Weights of a small GPT-style language model, trained from scratch on English Wikipedia.
Size: width 128, vocabulary 2048, 1.7M parameters.
Architecture: RMSNorm before each block, rotary positions, untied embeddings.
Each number is 128 + 24 x the weight over its row's rms, rounded and kept within 0 to 255. Layers, rows and columns count from 0. Numbers have three digits each. The size before them is the row's rms in percent of the matrix's.

# layer 4 attention query, 128x128, rms 0.219, rows 21-31,53-63,85-95,117-127, columns 0-127
100:145117066157141080204139154136141134141133125114119147145177086121144130175160135119158132129157142124117136152134106120137118136118157142108127147169078126132130133098124091154124144126131166072139153101076128091140137155126118106130105111159144121170125104130153151100094142147150089070161133142131161136099123127135116170132134105151123100129122090129131133097105104135133109158133
109:140143117115132109130131121150167081135126081150117110138127108129061132124143097178097114109122126133155090100173095121140109153150096173130115146178136111130125136151099097121120123126104150121106182164147117090117139146130133109140151127107087093151168144121092099128106161105133128104101142116130113152157116141168135102147145137154120174140135157152169157135091157128117118177148
113:077126139134107146137122141102145135151100166127107115124118130125142143111109140095133107102193111098178132177116128136092106137136148102138122207125171120080094138096137123150083135135135155159114132144137098152142139144092094135135142104146174125105161123155114172108135085138135108122152112128133097130104150111155121136131177100118138192126119090133116147124106106138143135122109
097:156139118129148146155129132157135129099086126110117136094138132136121118126172130108136162126156093092115146099101147173157163082133106116134157098156097130120154135116109114136130154143122094124119116127118135112107128080120108101083105134131173085177143123142107128106115138117123119127174103155100120132098129131080127083120158173172123085120131153132160156126148112064139111074135
104:128078080146121121097095111106168121119126109138166147121087118132157116123119133139117106144141106123126112123134145148120109131139171118120168135149156120156119160121143126104122130098152141135162142107093124132190114107120176171106168119136143121089136131117161122152159157091150158122110131142101092161119205124112139116131110106137128165102101112120131102051145107104128152095115
116:110117154149112100107121078162156138132116157119132130125139136120136123125127131154141102115119094174090150140119150175066083132134151097134103091127145150121163121119132120164129135140108084089123165169121148109127135108127123137133156130150173167129168096125137106138148129125147093130136148112172120144105156126140137162166115140121103137082113158126146200132167123123161187112122
119:171126120137192123141168167119160071084102125112070151128109142105134126133071120097152102130125149152122120128144112104117123109113096155160172125145165147137112103140144091137143105126136142158086124096132134107113068146167113098118119147128116104134125116179130146140169132116139143157165143163115121136095131124106135111126124120145147118144127105172140070167137138123139118106129
111:099165114159117173118080127120105150114141140137147073140151114121152155121128153117152117093131099137136140115123159131116088148152128131113147133138145122118158129110168112159115145125127069154154134119125143129185126093103157096132124144150110115157128125178135166102101131151149123076068107166103085109146101128150156097174143146142133130178140144111119155156141086131118116111133
108:127132120124131151140139118150183137109110123117119093113117120127137158119131116143128161124130155149115138102129122115085161135099180128138127155127143087150111113119101165159124087138138172121153111126148076127118134077148114124081092132076115088149162098132163100151099136111121152105143141162124186124155073174156117089128145125161099116152121149079111125108107111127138153113107
112:123116133161119129135128077146156121128114091098130108141150183115096158122134115152128133129094197103114114143094112177096135142166160125118125150142184131113136137159179094117122137146098134151124148121173121104095141133130131095097126137127095105105129130128121139121149117151090140141102152146114080140121090176125107163142113183126146124164156102128084143092129159127146100114132
111:135131150119141139136110126148144135116162175076138121080162143160123098120082136141164106117131134087102134131138115121142129135143114099123141143108106110115113125108140103120143132078153145103154160125161136144101128107096096147137152170114135135130095154109145102112165148073118169139114106144108101155107117145128117120109150099129102063126189094115102153116119177155092099084116
094:096104170105090093107071112094159122064113140110136169132127131128138116165163125113137129133126157173110135116105125158163129142103160131149158159071107119100115113129170125087118112110133147100119104138139118150132142104096132149142129112119130166130143116103166158119102079125142130170129108109106128118159153118112132127157145098136130080156137172110128137113150169086154146129151
103:119101124124150144093161170136072118126161110125105128111100124162101127149100125118166111133130094132080159135136114180085152149139162090113123083104122144121121159113126131104078125127112119153071107133139124138142127122082137116113113130157165085121149120128131103137141169101111165088112098134083114179115126098159142133143154122139145094116095151129143113158134085156135128149139
097:143135119151109081133137088148103148119087099133105112114088099116180087154078095123110166107100147129146130142130128129104152113152156117146126077127144147120132150125115137102095119096121177123153078124147102098133136141153123140136137129135092100145163141163138148147113166160132140157160138106141112157127122145105113066106102152108120091120098157177111134093131127110127095156146
090:130134108129150164163119127155144141109112170118131072103080128107107128145116118147134144109146143154085081133156122121112120132097102134139128130111109117149123139111101117143149108106113097091148168144103143120132092135165096167131117145098160120128104144132153112132114173123119088113136119188133142138120111211115122147140172140139126142167082115138073143125118082104131089107134
101:127162171124138158137097133098129110139078115124065097124093165098123136123109110141133068121125106116125103095153123093121136130140139125171147132110130099099180149104097159138131135155088117124158159138098073144119126136140128118089104123100142112133113128153142123106156150120131131152113169162112159157109099181139100122147079116150131147130144096101090136150139155100103112151119
095:149160136123097136065112098136145094124139125168140122126138151123121131127157160104098145148110172111104123144125114130109164125145127134143114098132155080127063158127154125114132152132121172096161113144113071187139123118124097083131120127147130129094125120150102129137132120127117113109149133120143094068142102113119140075105109152083168162085114155133128123101096130138138169145126
115:127141131159118075141099184152146148112133115161117105137132113166154150089154113162105149111159141121124130079098169069133129106111136133126114105126138099151147070098095092111146089151130100117132157117114109141169120154123114169117158137093145145147123136128114130112145115132132107137181114102132133128127126113097148152113094144059116128110173148154115135178107152139133115138135
100:193134139064121145163147146111146147121151123167136129125135150108111148096137129138136108153149138113156125141174093121097107124111127125133111112103099131160125109207143109102153151098150169076132115159155139120141113136138132105110128158154134121141124098164166172116101126107161121104148101110104125128107124089118142129139140107101165078118150138164145135169157133100149127116093
097:150130106144200114113163132130164120186162129139156106148126137159124144143123154139154152134121097151120151116116148161149127122164136173113093155162107115125103115090156102142135168143139106105134099126185142104111126100124116158125120133104170122134126126148139136104155075122151149147141157179165148128164121161161161113143121100154103161120167119141135113131152148108123167096125
115:132126112105125134121103114120148112125121112146156125149117114082114138116125154115203122112117139156129118133120132176114129121164079123141160155172087121176145119103108132157096107123138136135129102123119092151147105155126120117160118133124119157151083134169119147095170121161118175129131132091135141124151150125160117130128182157106193150115157163133125126121203155117141110152108
104:103120124129063165154105116141118174121082108123098084096105152119109126130058133120144116162083142139111134089133116106142088119143089129173154125112162129141107113137135105140134119130155114144124160095085126156110098105156129138101097147134136101153110104129139100112102174104131113112110092118095140137104135152116102143102134168118064109127079130109104124123137125134110109143108
082:149118157132113145114109135143150109128133077128068118142100148096119102117133148103128115144128110133127147162142124126112111122131139164153079058138134084122115131115142153090101123091133115177108068126148082161114119146141139138102160101156114122100103104143132156116110156081124105113165101081146134151110130103101102090143118164117097141090135136143102153118126169143150112128149
084:152150169075126142058140163067117145166128172146150136161136145121141122107093138104096133098150159107112095132108098131118147108125142133139132160141128134173148162100136095149162139179068139128131115120124140138136119135118125141107107144098150126114154140155100162103133116123178123170127137106133157129122128136135091105132135103186111117144144177132096163139139153125132124126152
102:153077110120134134107179153130122134134086165155120141147129123091109116089105139153092146099101159124109167127145055119132153145131104127135153084148124177098081132134123132145109109111097126111136140126116133132144120111118089112120161112073131113152129096128147110113155124135106090110130132098148125108136106121111138118110161137139118087083108099159140092118104134142142146168063
085:131113127150108115148114126115161105123088130098089143122120097161114105135115124154101124147215143136101116123141118137140146129120123124158115125155116136104130096127103103096106101094128121122107134149080145096114121097136110088099181115146159125190076166129193134096122129110152152160127123170123114122155115140093128135132163122129145110129124097115106127115134115095158127076096
090:133144087149126132159122064110142067167082112111116099139113097137115085087163148110144142102147124106113101150170120157116150162106160115149149095089151139128142143182152123138133121127160157142151165108100148147108141098093097130089110150130120124108115135123148147137107124087093106122135136106108130139132181120159159111122155149110116120102150165092151125143164118129137124122151
099:115120159129118155122087159136153091120122179147134138119110105119141126130127116138138132138131142163109140163102147143102094138103143115173139170157137147139137116148110110150142152158118130131122116117095138133092173159136084130122106134093101112096140150154141145079126103092168130119096054097075128138124139128133107110149132121127072151145130132134127124050155130093129156087137
103:117158112137136128173166069156130133129145128115099115124103112127150104134160152151103126105097129075094080132133122169122103103129153161111141180155122115117147121084140156127123140139139141152153113114129112077138142091115132146113099177122188154138112158123141162095106124108114097106092119162157163102114146152127124116118138143152130139171160114125128176146150102141101109116162
105:150128133151074088139110129112115116124153101120070109100095074158118120119142128122113103120123157093108101133175142111146116143130126116135112105153128145158117143098095141130135119128104198134176167117112136101100105071152089132179132155134146118170110110157160114112114131131099152126089141170135112126176151129098162131103122111093148134160157138142140141151135156130137129115130
108:122138099106144152105150102097135171117099124129104109132129152103133133138094177099143143112130129133094117109119143136151102121134127119146125139165106166072137155125122134178103138105188155128142100172082145125130102117140149158060154134096084115086123141123133090106125149106108122134137115118174159127130129130136157115147118135153103137129163131091059118120091124143092127114151
105:138129119134137129155139144146102124163106154125087081115146113166126111155175132126101078110141118113152099161154129145101132131121139122108103141164106142145129175130152127115121126150067149146148170138073119155175156120099102118149082132156146110142093142158114158095104121101119132116138165087126164102091086125114134134126104137147122170153094102153153124121151157085113129119119
090:141108102123136125160128099162172107109130110066160116116131090166151117121154111118189089134164113097150104107121154073099162114143117128104137149096144119171142136098158116101157150088164125128168145139128115123130135089160103120155135132143159123144143132143137100081169143117092170116136117147141136136120121140166111102122120130158112102130102124162144121077144151109155130142152
099:153100118124147123173127182137114127132131147122086098140108193149111109123139127142146110093111152160121128165161118166145146125130107150097129141119134123143150145110150086105138125141126152116129116174151166149136129149093121150160117113142145081163136124148132107097134171086156128148133160155079117190099064139116149114149095132140160143142117136129175151123121121119126147147086
099:091131134134090116113148127133150112135108115161102136099105095122140101160075147128082165181167097103113071094116111128125128119110183140155112112114118132114144102122166161131142135163097134104153160071107092132178142123112134158087119157136138126137169149124118177135131100122140121143141136101126144115146130124100174145128144107126116131122146135138114175154111107154104138119084
097:155130147119147155119129126152153167097125137146130152106166139113096125107133121146142155108185120139123104103099109117155142098107115122153138107126146147154137116122161129136165156130140165090145117121130124112140146136101151105050138084155121131145100144110155122119166120143140119134114094116213143120142143163114105156129111168169151125136104097136156145132115043121135152125122
097:140116141079128127140106135145108132125124131105110138139122108146169124158101138164112162144096113098098132156092143122118143126112155153149068068130121110117140140139152126124064121172142208094124109105097128117135108053132107154116122128129131078170119144124148119130131122070129145150145102107157159119120126128144126139135132132155109170118161130144122151100107143138158121105102
124:133082072127120095146129132155178124102127121127134140131139074132132133164141110134164130110125123120092112117109139139129106121111115102093146135108115122107124123103107140161117153124128178096141138146150135144145108158089150100140151097138112163135128145184089064084114141151116117137135052137118145153110178135117110109091161127097160094119107137124109124152108139089146139118167
111:139117134122191132121152116120123117138132148129135142110122142122153113148132111120123111103147140136103166126108147118175114144140135088161087099137084153112112107113130141097130078120116150120110150148149159146101191080119146139065176118137132153136095120150127162111133111134154108103114135118128114094095125165162146136171133160091122188143147114113140111149087150103145121082167
109:112140133106138137161151138124135169103162113128158144108100130085132126148116136157112145119099061117146150096120165114161120164139101135152118155164097143123120104145173196129121152148131096137142116153119164131145132151121081131090132135116149122134104192157134137121115128091137125136166099119132077120169106130130118093124159090129136139129105130157184131113106101167135142095140
104:120106112149139135165104096088116126126109170138061113133119081137094135123128125141143181107160136158135136140105108106107123118112117127168160180083134111107116109106112152165137110128143132093109164149142107100153126124144108068113139155099148143109104085107151133130137162157128120151124131140143095153133172123170105097144117102162125143136110106150155126158083123100126081128147
103:163143126124137125119140107117142155098124119124100085112133137101156139099185114103104106136143138140103120084158065121066150081130090147157128145116117092147159104123068117146176160146142169155130142132110118105136137130163149157150121141121098097135129110132097140119119125118089150082110126139109183097149135120125140141126135127138107100138113128101126178130147178131116159154133
117:158133121148137109114145125157092151115113150087112121081120129112106128136120114138140143118142144146134115149096138133134135081133167148137157123114114106072163129132135159136123144133102133164123130106164153149163161105144125153122153137101168101151158117093126115117151130094141120110137167185086121165131140147171120179141129127158142150130102094165125203185118168122119158144127
105:094109107120129118161149118155132158111161175107136149115145116184145135112114131110160112148149118144116148151127119112091084112152130130099135120138144130079082114112139101146111092077139146170140085065160159112120159116126136117144171115153130132127144094142140108099147136111147112096105097176114114103134102111137121167124122084111103138123107153111080087127113115157141132115171
# layer 4 attention key, 32x128, rms 0.211, rows 21-31, columns 0-127
102:154123122115087138110122163115132155115158095148104145108112111121130096151088101172133140128130065122153088117122129097144127077143118159162133149130173139140155153113143095115131168143106110088110159119085098111118143142189128111114151115124149132142121102135150131186117109112080137132126086092128118095113115146137107129148115137138163184122127116126115157112145162145180123146109
110:148188142140122140154095069126115131125106126106128179144108160139109118154153087114113093086125154090120126101131116107149115114109181138112145094143121092125149164168116099158135084119156158113187117143130116136119138132140068072132153113132128101126134125112156176126127108146114144158126161115164121107114127146099140153154092133102114143121161139133110140134120160139104169119128
104:107106127119089107145071116116135119133137108099160111145079149133107119118123157103134109156119128124125150077119162129143130104153150135124083111096128103102109120099135149089109149156160076120144135105114109126123147107115204134125121130174108109117091173134079105165152152099127141129095133150117179153123121150111134111145133138180133099111134100124133135131150163149089114095155
103:083153103113108154128122065153164122147107147131155148127145121137145153104122139086112127150097158145091113105140136082078106119119157087149166142136108139163108135107187140140106121139132128105139097133139103141091109138117146110088156103097111086169101115110111169140107127121157132124117100114149117143150128124170178101108130119139106080136101142115154141125132115170099106102108
105:120127120115131100145110123128121167145111078129171163138149142124196081112130134103101133141144144138119152149113124134129141063124121144139147104144139132117123119170131110116174130142098113142136141095172120135147105080111106086128120133115168118125131176087182129125131150172127149099134161121118148118112125110130118121137140094106119115143168050189132124144109137119111108156112
102:109094088126133121136138158143128152107110134137132124145127165115104154116123143099113123134098111099151088101144141097140158102130140145107152135138117174077154078102136179168148108113097111137137133104115123170165116168157126120082149152111092097135185095130131119097149147154116134077137129149136116101126095137140100131157118118144078104158128127162123092090130146086113145109106
109:152069097119084161137153095127141126142113138127120154132134146110089101104150116121144143105164151121119113140145080102092120090143119099119135096120153183143122180146162128129133120155183158118100125147134117157132125121128149113137098125150124096129057111162155129140138117175142128128139147107114148119148101155124134135147159126123131163109132135115127072103136117143183138121064
101:121149126118120115071095100135127046101143145106090152094116137120168119138126066123064159150116135121116146140126119123131125112145139125108125106155121134098151146170124103089142127143122114128139146139158089101186132115157121188099093115153140131138153132120095117129135120132116151117096157143164129147123109116144080149176113144153111121107140171142116127108111105134129164138096
099:135126152139098123138112176154142136100148120140140110105106141113140109150128095136082118121089128147168110169170090126169110127089156118144139113114101121094112146135132121138094131082126101121152176098101133156201160165112120118153127095127154149109116153091141122160146112180136121146158095141153127138101120157105155116140116173121131143176142135147115156155167108132136130160134
106:152090142113142145108134130160168124172132104167117137129154117158181144144182155135082157086103136145138133130111128094122115121120095123116085106149121140127131154096109118131134094114152123087165156103129113100134070138119112127120183144123116119132110108081127129116108138127083123139079095162127144126117111060135086132171125096133109120105114153119137121116137172122136148146145
107:119120105142150095129139104119123095142113071152108112168110133096163170094154122141138129077149095084150135127132089127154130133143148147132109147170093139087152164106103103103165128134097124142104148141140173109137123110170125164107116103107099153136100112112132152180139097118094139140133142143177115133100119167131152131123112175126154128105170084116127139111118160121159122140113
# layer 4 attention value, 32x128, rms 0.205, rows 0-10, columns 0-127
096:153091131143126132153113117099095158141126129130109119164155093095131163127167103116142116138150121081102116103117169082144142132154110159084145077153109160148096203146087168124142114131131107108132142118152139143118112114131119109149076112114127146123140107123113167124105134129150108117121190114108094166124135117087146136128119105114111140089178115150142155103122172109126132117114
105:128121127116154116097153128119172095115108118168127134113153142118116129117126137134144099126083104156135146127144102124148115091124174102116140093073112109115116133116136121132127061123126175151160084134135110161169122172144105089128105146166160101172103127098186120115114158125081156129125147158161136151145102098127133146146148116150135137142164124112135163110133170106088149103134
099:138126151148132123123147115128077133152119142122124127148098113126130143102102073144135134083163103116090110169126123111118172112153144030139165140099122115164143109087096107163143132134176127113185097159129133106089088134127161150132122129146172114109121126120129099120122132141149157115160141126126129128104123130145178124185120130173133109135146128115091109106111124123124116131115
099:126098122149108102125123122109116105153150098069168091157136106158143131137082088139158164138155154118128106110117138154112101140150110168107135132146155154098118123101128126141121124131085133125184089140098143161137134141147159102107112106164125128161128163108101129144141099084100143131153087102130094142146166157086130125168134168152106118142153099111140163125179110130110117105147
102:087082078121118114107173113128141115119124112081120142120120094143132111121159135123159131133105081172139116147085118134151132157093160148134156141108078098109107152147074125137099162100164151148114141111150118112121120093123135158116186115111151098087139128080133141130132074112108142129124146150135113103132169126114170122110146098119107160123114114118161163156135125149153133111147
100:156163104122090105133127137110131112189137102113152148079151114126156120117146146137101112121136170144113103157111159093101136107189167150133103109178095145158099121123123127149109143123127169136138125138142097138113183146116161114149098130165129121139144123114114152104143148173105120102132117095135108131091096122156114093144122174157152142105114146087168140128171108116149163129116
100:136150128086133117156118110116121110153124145127169134138111127149140120124085124117128157157140131115149089105094089087097122099146114138117133162114142150142119166097130105099088126086168140096147118125128105187108124099108141140152128134149145131109190156124111113164125114142146055130137146117154195147121111131158154093081088087133109175131116147129121118123148117110126140133105
108:100044124149135098134128115102147136155119109134120116134154152121162135126118139134132099150119141155111155169129122109124090113146100133137159105101126128145172098110145082062126114104097153099156150146146137120146112158140164107138123093114168135092109144078099179121131105130129149088141116121107102142107107142145130114123178147116089106105138126195098119134125168134135127139119
106:141095099102134213104108148142108145119138120169128148124118154140147112183122108136137095164102157119102121123133127104126081143118130093127135193125146109124098155101147103134110119132133112086128160105162114136132157120091132120114120137140132154080114107117163120084158102132146110150169113140133080108131124161087146111130158114156141121105134106135141155094144149179145127155155
100:137138099148149127136136078147136128148109111105162149117112135106152159110121145091139146133130169103110181117104136116100134131143149145116160144147104112161120102107121121128132138139150109091112102123129106122153093123049118109142101130145177099129114140165120121127170157162143171159171124128098127145155129142143141156127080135115188106163128107104108199140095115138125157136120
098:145105076108124113151130121123090115147164138123127151120105148192146131149088126144113133075124106109151130084129171127096147138132131125130140157141154141111162142134097155131148133146121125089102131176127109127106132159129111099122072145185143147112110106131171148146147123146117133115128103110169162129108178116157139086148136119088108129089142166128088144129132139164134129083091
# layer 4 attention output (transposed), 128x128, rms 0.232, rows 0-10,32-42,64-74,96-105, columns 0-127
105:100097131113123121109151111077168139168126165152124138087128158100175087107125103146125122117133130068130143132099140168102118149091136114142114152111127175133113152135126139093120143116117090141182109141108142153143144117126147147124105093150107095138106096133134093135159145091110150106127149118113131189171159134135118105137147098127148123158113130061163134120113149095147113139158
109:109097086127126149134082133179167148150133153077138127139150119126152144122144137132093108123127126140128175135141108111121137065112117095159116168101114185135132159135145125139123137127120144147110139142123102139106100106164140154093113107136127146180133155108106126139188134168152094133175094118176113114102108134118101113108153125137100107114129141130143168143159154138123090179125
107:159105091094161129126175154149153070117134112136154150129135083164121118153113092119080071130108103140111147138152132133110142112102121135145093114152125151145138119078134111123119151112093145142134130150168145116126141142117117090144157131148126152138145106147117144030106142150113134115136138102102137128103086144113123111129127116118098140133076121159095136097179111117109115098122
103:131143125122133082105139148101083129167129080125094131160141137148132111094131149129128148124121150101142087141115141138151117144109129083135096112174080156100106128169118138100159113151130147160163105093176121099157142139146135174110121126129108141125169094119096149096141148113124147144127130113100142103130167127079145103165104102138120144163111106110121157061117137148169123149126
112:117102121146144109129128121108096154171154105134098135064186134141145175119111145152113175135082120141159094068097121120110192082121132118112097116134150165141157136132111158138096129137124095115107096130126114118107145101140129131111159135125121136122131124099151138103148074108118124121128140124176121131116124101103085129146125146127111133073157117104152150162145127110109086113153
112:118108135172119154125163160136127154151149075099158111124112187087150165114136120127181182165150103117098116113123116172140111176114160152132102092124138095092120129136117111098109103135131122135137134151127151127131129098135137152147156121102121113153164116119103109171156156134137174115088124129099173139124107108151149118140127093108126093111100104143106146149077132131144164126137
108:152145121115089085143116122115161102113111076088168124109123105111165096124109128130145119154149109125114146138109109144111131188170150158108115116115156094124114171099109119090110113076112135093077130127159115141154122126126105131113147104165129121138095139136063132116141125091126125162155109140137129171132162106152155151108142154127108094164136166097135129119122113091119141150167
099:110138143138163124136150131154126127134127119139140181137059139143151126174131133094117132129112178132110131134119146129085112104130140098110073141134131118101098098149120153115133130165137155101140076143142140117156088112141132120114098123104127129115092102113088099075136145124148107143170175076127128197179155129151105118111147146118128122105166163132123133157100102118124117106137
099:110136163139144102150150140140141092138142133114106133145113145143156112087112124138133097139152168105092131075134112064112124099118139131100158140166177136153160080135136119134147113098114117104128130138083170156122110102100133137127140120152113095092159122148093139133167134121143145103136162106121151135130178135113144146187169136171137156161138139114112118145146085103156103169140
104:156110160136087180083148165119150128108126136104132130131118149152137152113112101097114116138145110117124124140175136152123118133154137111109124151143155179083126107110094081131116116175143099175075129148138151117115149141158138117162151132112118100131122120149135146193170145140074121119121183126136131099120106160183125115148110165130094120119114142133143156101126158162111138126112
107:126082126146138130152132093107168150084072096137142118118124113149133133141138132131093108138175097107143129144096149100151146108096139120143111082098132150148127109166108106135127135111141121184086084136141138135126128175133137166111137124092122118133163073101109132096085166101136104122149079140159150177141114153136146113155120131109126146095117122123122127110068121130144107122160
092:149174154087094112162107156113124134148141140131150141144136127122143162133094106104130108125141114108138103125129109126129150135116116125181143146155126113114139109126144163171131133099151136131095157146148121133084104130166118156118158145148161060113122158095084158175125116127131166152129088122108103073114145151114100099120142113113163126137143161129114100113108077086124146099074
098:085124180100092099122118164146065143109121111138086139101123077142161142174144144148134119127150142087114129115089152134108095148109146140106130132164140140102137100130106125099111096151106116129108148112120175110167136122099126138124103122175112119114109131118118116082082106070147138110124141108102149122132186112113164148138109126145159136144099139130109132139106131115164133088098
088:157085133111067105087115124141130150177129143126079153173144149136118141151113145155149153108124135148145118101104112068127115141108176137118157105124104145160089159123141106131111104142150104165131118113099117142134125092128112156119136133157177139156152119107147102114160128098113137105148096112136118123089125112124180147116123155147130112118142085157185102156140106148109146166116
092:102131134140132146150085139126127142147133126134134168141150145136151129116142168077124112086174148180149126117097149106170132126161113142088125138096114146146139094118173090095129154121110104162126162136142146107141111115094125122137111140167157134134128118086175128129113124139128159103120150139133141123117130084106120132101149168145135117112139151112179115195168146056119160109130
096:123176097127087138082111150100135147101121174112171106136154166110084105126067085121116111148174125114090121109135177116146132141140116130089119109147163122149123097085165137096135128165127133108144105144098127118150110137132147114140146141131124125131116118152108137075164179139153110114118126119177089153122138156164156119129095139123148142118130114145140123146153123103104153080116
093:151097129145139113175110086059126151133181107160128121134094151141107115120102130125138115122118114131161119144112145154153136113147165090129129109097132154141118143113137125146128121141084133178101120149169119169106161109084130176121102143165082074101136110129094130141153138133157113132130149108071114161101132124104182100155127141139112137109123140133093119102128115149099122100120
087:085136122149096119089163060124098123108139125168108146121189187147103157171148127118116123135109182144157137113130111126131127137095103122144135145072120116118139123150111123082119153122112140152110119124105152102094125126113137117138128129121050122152161103125155142161125143113122132141101158101107099138131146143133108094106112098143149167150147118164137136158144102135135119142080
094:099104161127109154138124130121125143111099173155110129115105087132097106144150135130088119160092111111164132115137163115129130175112135147142147074109057100131132142124159137166152104140134169127163137137157116143125136122119117173181172098133122113084118122149128116113090146102122122131111102151137105113097149131160172128117117163130150102101119085124166126151147156109125119172166
089:171120143193090123090137091121128121128101140113104137113108138100120137154127148146101115107123154152138171141118081148131091169105152113126116123145144138120160145128131074115116088137091083158124123168124113150114110136180106102111111082133123161161118116143115136111134181136146120131155119116146113126147106123142103126118120166150091112115104080113117085069127112121093120085134
093:181093108117152091163128117118180136099092139153115126148141119113107073146126158119165164116072151156144129111111118130123097131127119134177139119166089135125138114149161147140090120111071146149126114117117122101176128130116134123109158121101118122130122090119143102162128144109133106145126132152092084109117111146113089198136154099132119111098110158134147139124160174146113132133109
093:142134141088143113114132153144108126169152136128157128122106120111110124130180161133153100137118115139109134127102145150132105171128102117083118139145139129131186137103108105095103125150094150119159103158120150110150109110118126141095087135165139132126131148089129119092132089107112163151153202098110142141164121110148143109143109137115136116110124135136157138164142171129063122155053
092:095109106180155146114102119135132094091107116091081128119122150154085102192133164125148130117109145164107124139110134127140101108151134125112097123118128096147126147121154099081123119169103120141100146131185130113138109176135152132154117119115108140133093144144129143108057149147130130114129114126139155093088126095130133166136112165172100141123138102136071108112133083131106134134126
104:116133137127133147113107110134166117118112119145152114148144105117136143174112164099150135112106156123154080089126153124164101170165122105145138159104154101108137098168171103149132119136152095155140095118121140127128165142110124088161158146073073114124195141131120134120111116114137091143121129129158125153167107144116119137138110198120086113128146120090120115144125111151135171157124
078:131134132119132179131150095118120095139142151087123132098100121101177139150127121108136169119144129143140144148124115151119114139140147126132121105088135100092092124162116139117118110081121119110067161085142149147160107160133133161082119109086123117123131137133110148197118101136145076121129138124139130133152158134135164138140131143146124140187115145108140093104101179133153113079080
087:125120141103135133132125102154135183104120158123124088090074143112088147130134136144087070109147098141140144125140117157150114106075133150109143097101131129119135105118127114151084151125135110092127169145076150161061129134109132124128123134086139119168109115113095127169122129140131114139112137148105132153070100108134115153109114071090133120097109153126136123144108118149143176130119
092:142152185058185151124155132110134119139124100143127068145122120129097121125142123145123139141139165134123157180143132129135084155158139154112144118101130127121108097132140107191164109141105113118112179154143163130103150131136136103147130142116165151143157127130113140138119142102135137139118101126071135123100123116156104093116171138128135101134100148123130090062129149141147173119140
090:121122113110175101104141153167121143096097179131095122071153114120132121117133133160127169105176114121134133084135140114123133132079115159131171146150175148125154127130146140164143150081138119132122144072105111124103087157145104091120106160131141135121143139150124150106116110118113108153155156153148082101143155135087088141104142164101169131140130126094134097134131121113125137123080
098:092129178125162130153141160105167150090162144132133107185127132115128124154132127143113132061142163098117128156146132111104133073147099141151133100155126128135130098125154162137152145145148129135158151120086133126167160114145131106139113138116125144130119112122138099172152151135116147097139108153189072079120081141116149134157161130149126138068156112139113127144125138152141120098128
084:114164107137119091120133202141110120133125101085129138099131097163118114130095148177163149138135124131123100124102131108134157092137110163080179165141120135102129139115153116139096130149153092161127145099134147124152137118088101162128096115145110155116166141151142103174141140133115113111135102159133119114109127115127102162171100079123157161161109142098138127114152115154145165131087
098:128127082120132130140119082134138104127109122123124145120160076155130131133175130100150147155066085100162099161112136136162146139121137155130085150084096153125155156129142132070157169107113189126091165101136119095153129130119123151159139132142145160118087157096128108117139108103112122088124146142128132138119133153144116135106124120138128094105146144111092176162138156117115152099122
099:135140177110165138121139135136091120137146069162142116075103113128147124118145133139094084111124090164153102154144085098152177145108115118120113116136150112147129167119102111116146128152152106098167167123105123154123125154106104124168107126138103191124127174136126109107113125098122140162155086145139113131107151103107103059088168134140143150117108132128131100142125116109118126124107
089:105110111127123148127133114071088116088131142097096133091151150149139104171108089105114173130136164136173118099134093121137121108167144118117167143125137101102106103143144127165153093122134159108132148076118122131150155127157147135132108132111133098133065143156096136092159120154107111138092109115076092106125152124103122122093155116169152100162132130144112108096114106138166128124124
108:181143124144127123131142167180089135087123120135138107153118081132098113096162139132124137123115099141138122110156133106174132128131114139123162130173148152146144112099134142157117101095079128111155131158079130141109128094096097090125108148104090164084150111140163116128163135158099092106116143126141126164141115146122162130113127150128129091134107124120137108169168144168136122114190
110:198172108151128095156132145098106107168124121137115131130118185151124085070114104146154132172129102152122111132141088166101137181127138154080104147135116097115116125131101136105133138133119142098145128133146132116141100100141096140091129121154133142139106075157140095145173152155092162138119096110084108117106118131115161125125149081135144129138133121158153105111139128120133103117152
110:102115145168091113151058135098118180098146133139120112111128111073124125083100140081151125163101136084135101125120157140153085107174111125152111138150122120085139131111148160132144108138112116144159138147135102108172137096072132151153104132131081136108143093141137118114121100096126135140114117181127124111121113120110116151118135102085117143101117150090110153147127118108135147149155
111:126159141156124149162112163128115095132146131143149117117166121108116107161141042172147152184113130094103149129125142114117112139086152109175186120112158123177127147092135129155130124124101147122128105116138115127120127143137098059140132103160136160104119171168132133173126131165157117100134144109112132119143126149147135146135125157129113125162120139169152159145144101154116116108107
101:112107120137118161146131121140126133085112151139150169156096130146155130123120161123161082070160074122123103143159122110139105152112096100198164153113086106148119164177120132122132126113140127154158136086122120114142082121132133154120102111129128131108109174109129112151112125120138100141133134142123145132176180122111185112115137148132133144152111147160107115101116124152131077133085
109:102171132119095154075112142089077118124136137147158164196154106161098121152123130118108076162103135151100134166139092128085117097179077116130136130122120154135118179138128147128103141112141153107147142165126125130115130147160133146095144091087113181146118124119150132125066132126122115140116121121137119126162119120144139092125122120135072148148120145126119126124117154105107111143128
110:168142123128135185100106103115116149137104155138084156108103107134132128115112133077137148147124072122121133101114117132177115088113146110130122137133120142127133132202135125162136103162168112133140135143150111149147117137142104156150153136090164133082154171116148149130103099134150115095102090136113149149182123128133088133133139151094107084144080106129087162136122124108123109112111
121:183089083100140165145100099112106115147134119113174106092158164099094125094145106123103129123150147108120121126169107143159131135120154082175109105103124134136118134122105158123127102096094082107125145103122159106096131163145145098123125147150098136192118135104105137142148092108135134146106113098097148108137105175073136110147141154126122113147106080111104124113131138129123117127108
119:145134135114140117104107138117132145118124111142118109115103180117120106123108114125151145073212130118109128108169159149107124127123116117141154091140098096153088129128122141131112078163168150117150110070123118135130131124129154117100115151098130087116159128122160138223122135140096131162102129155106130133137100141124131131119120125121125150157107116171160106116098161152107104169111
105:093151110116074111148093125148138124153106167085119127140140134117100122136108154134174146121138134133128170128137124127126075123130144144128131169115124118146101092153168157137141108131076138115161109142131099091141100080085163132113124125143091122135112101112110145134124157140171171093072124086156122139141116160115137132183103140141170137171155106117140142113147125110131093141162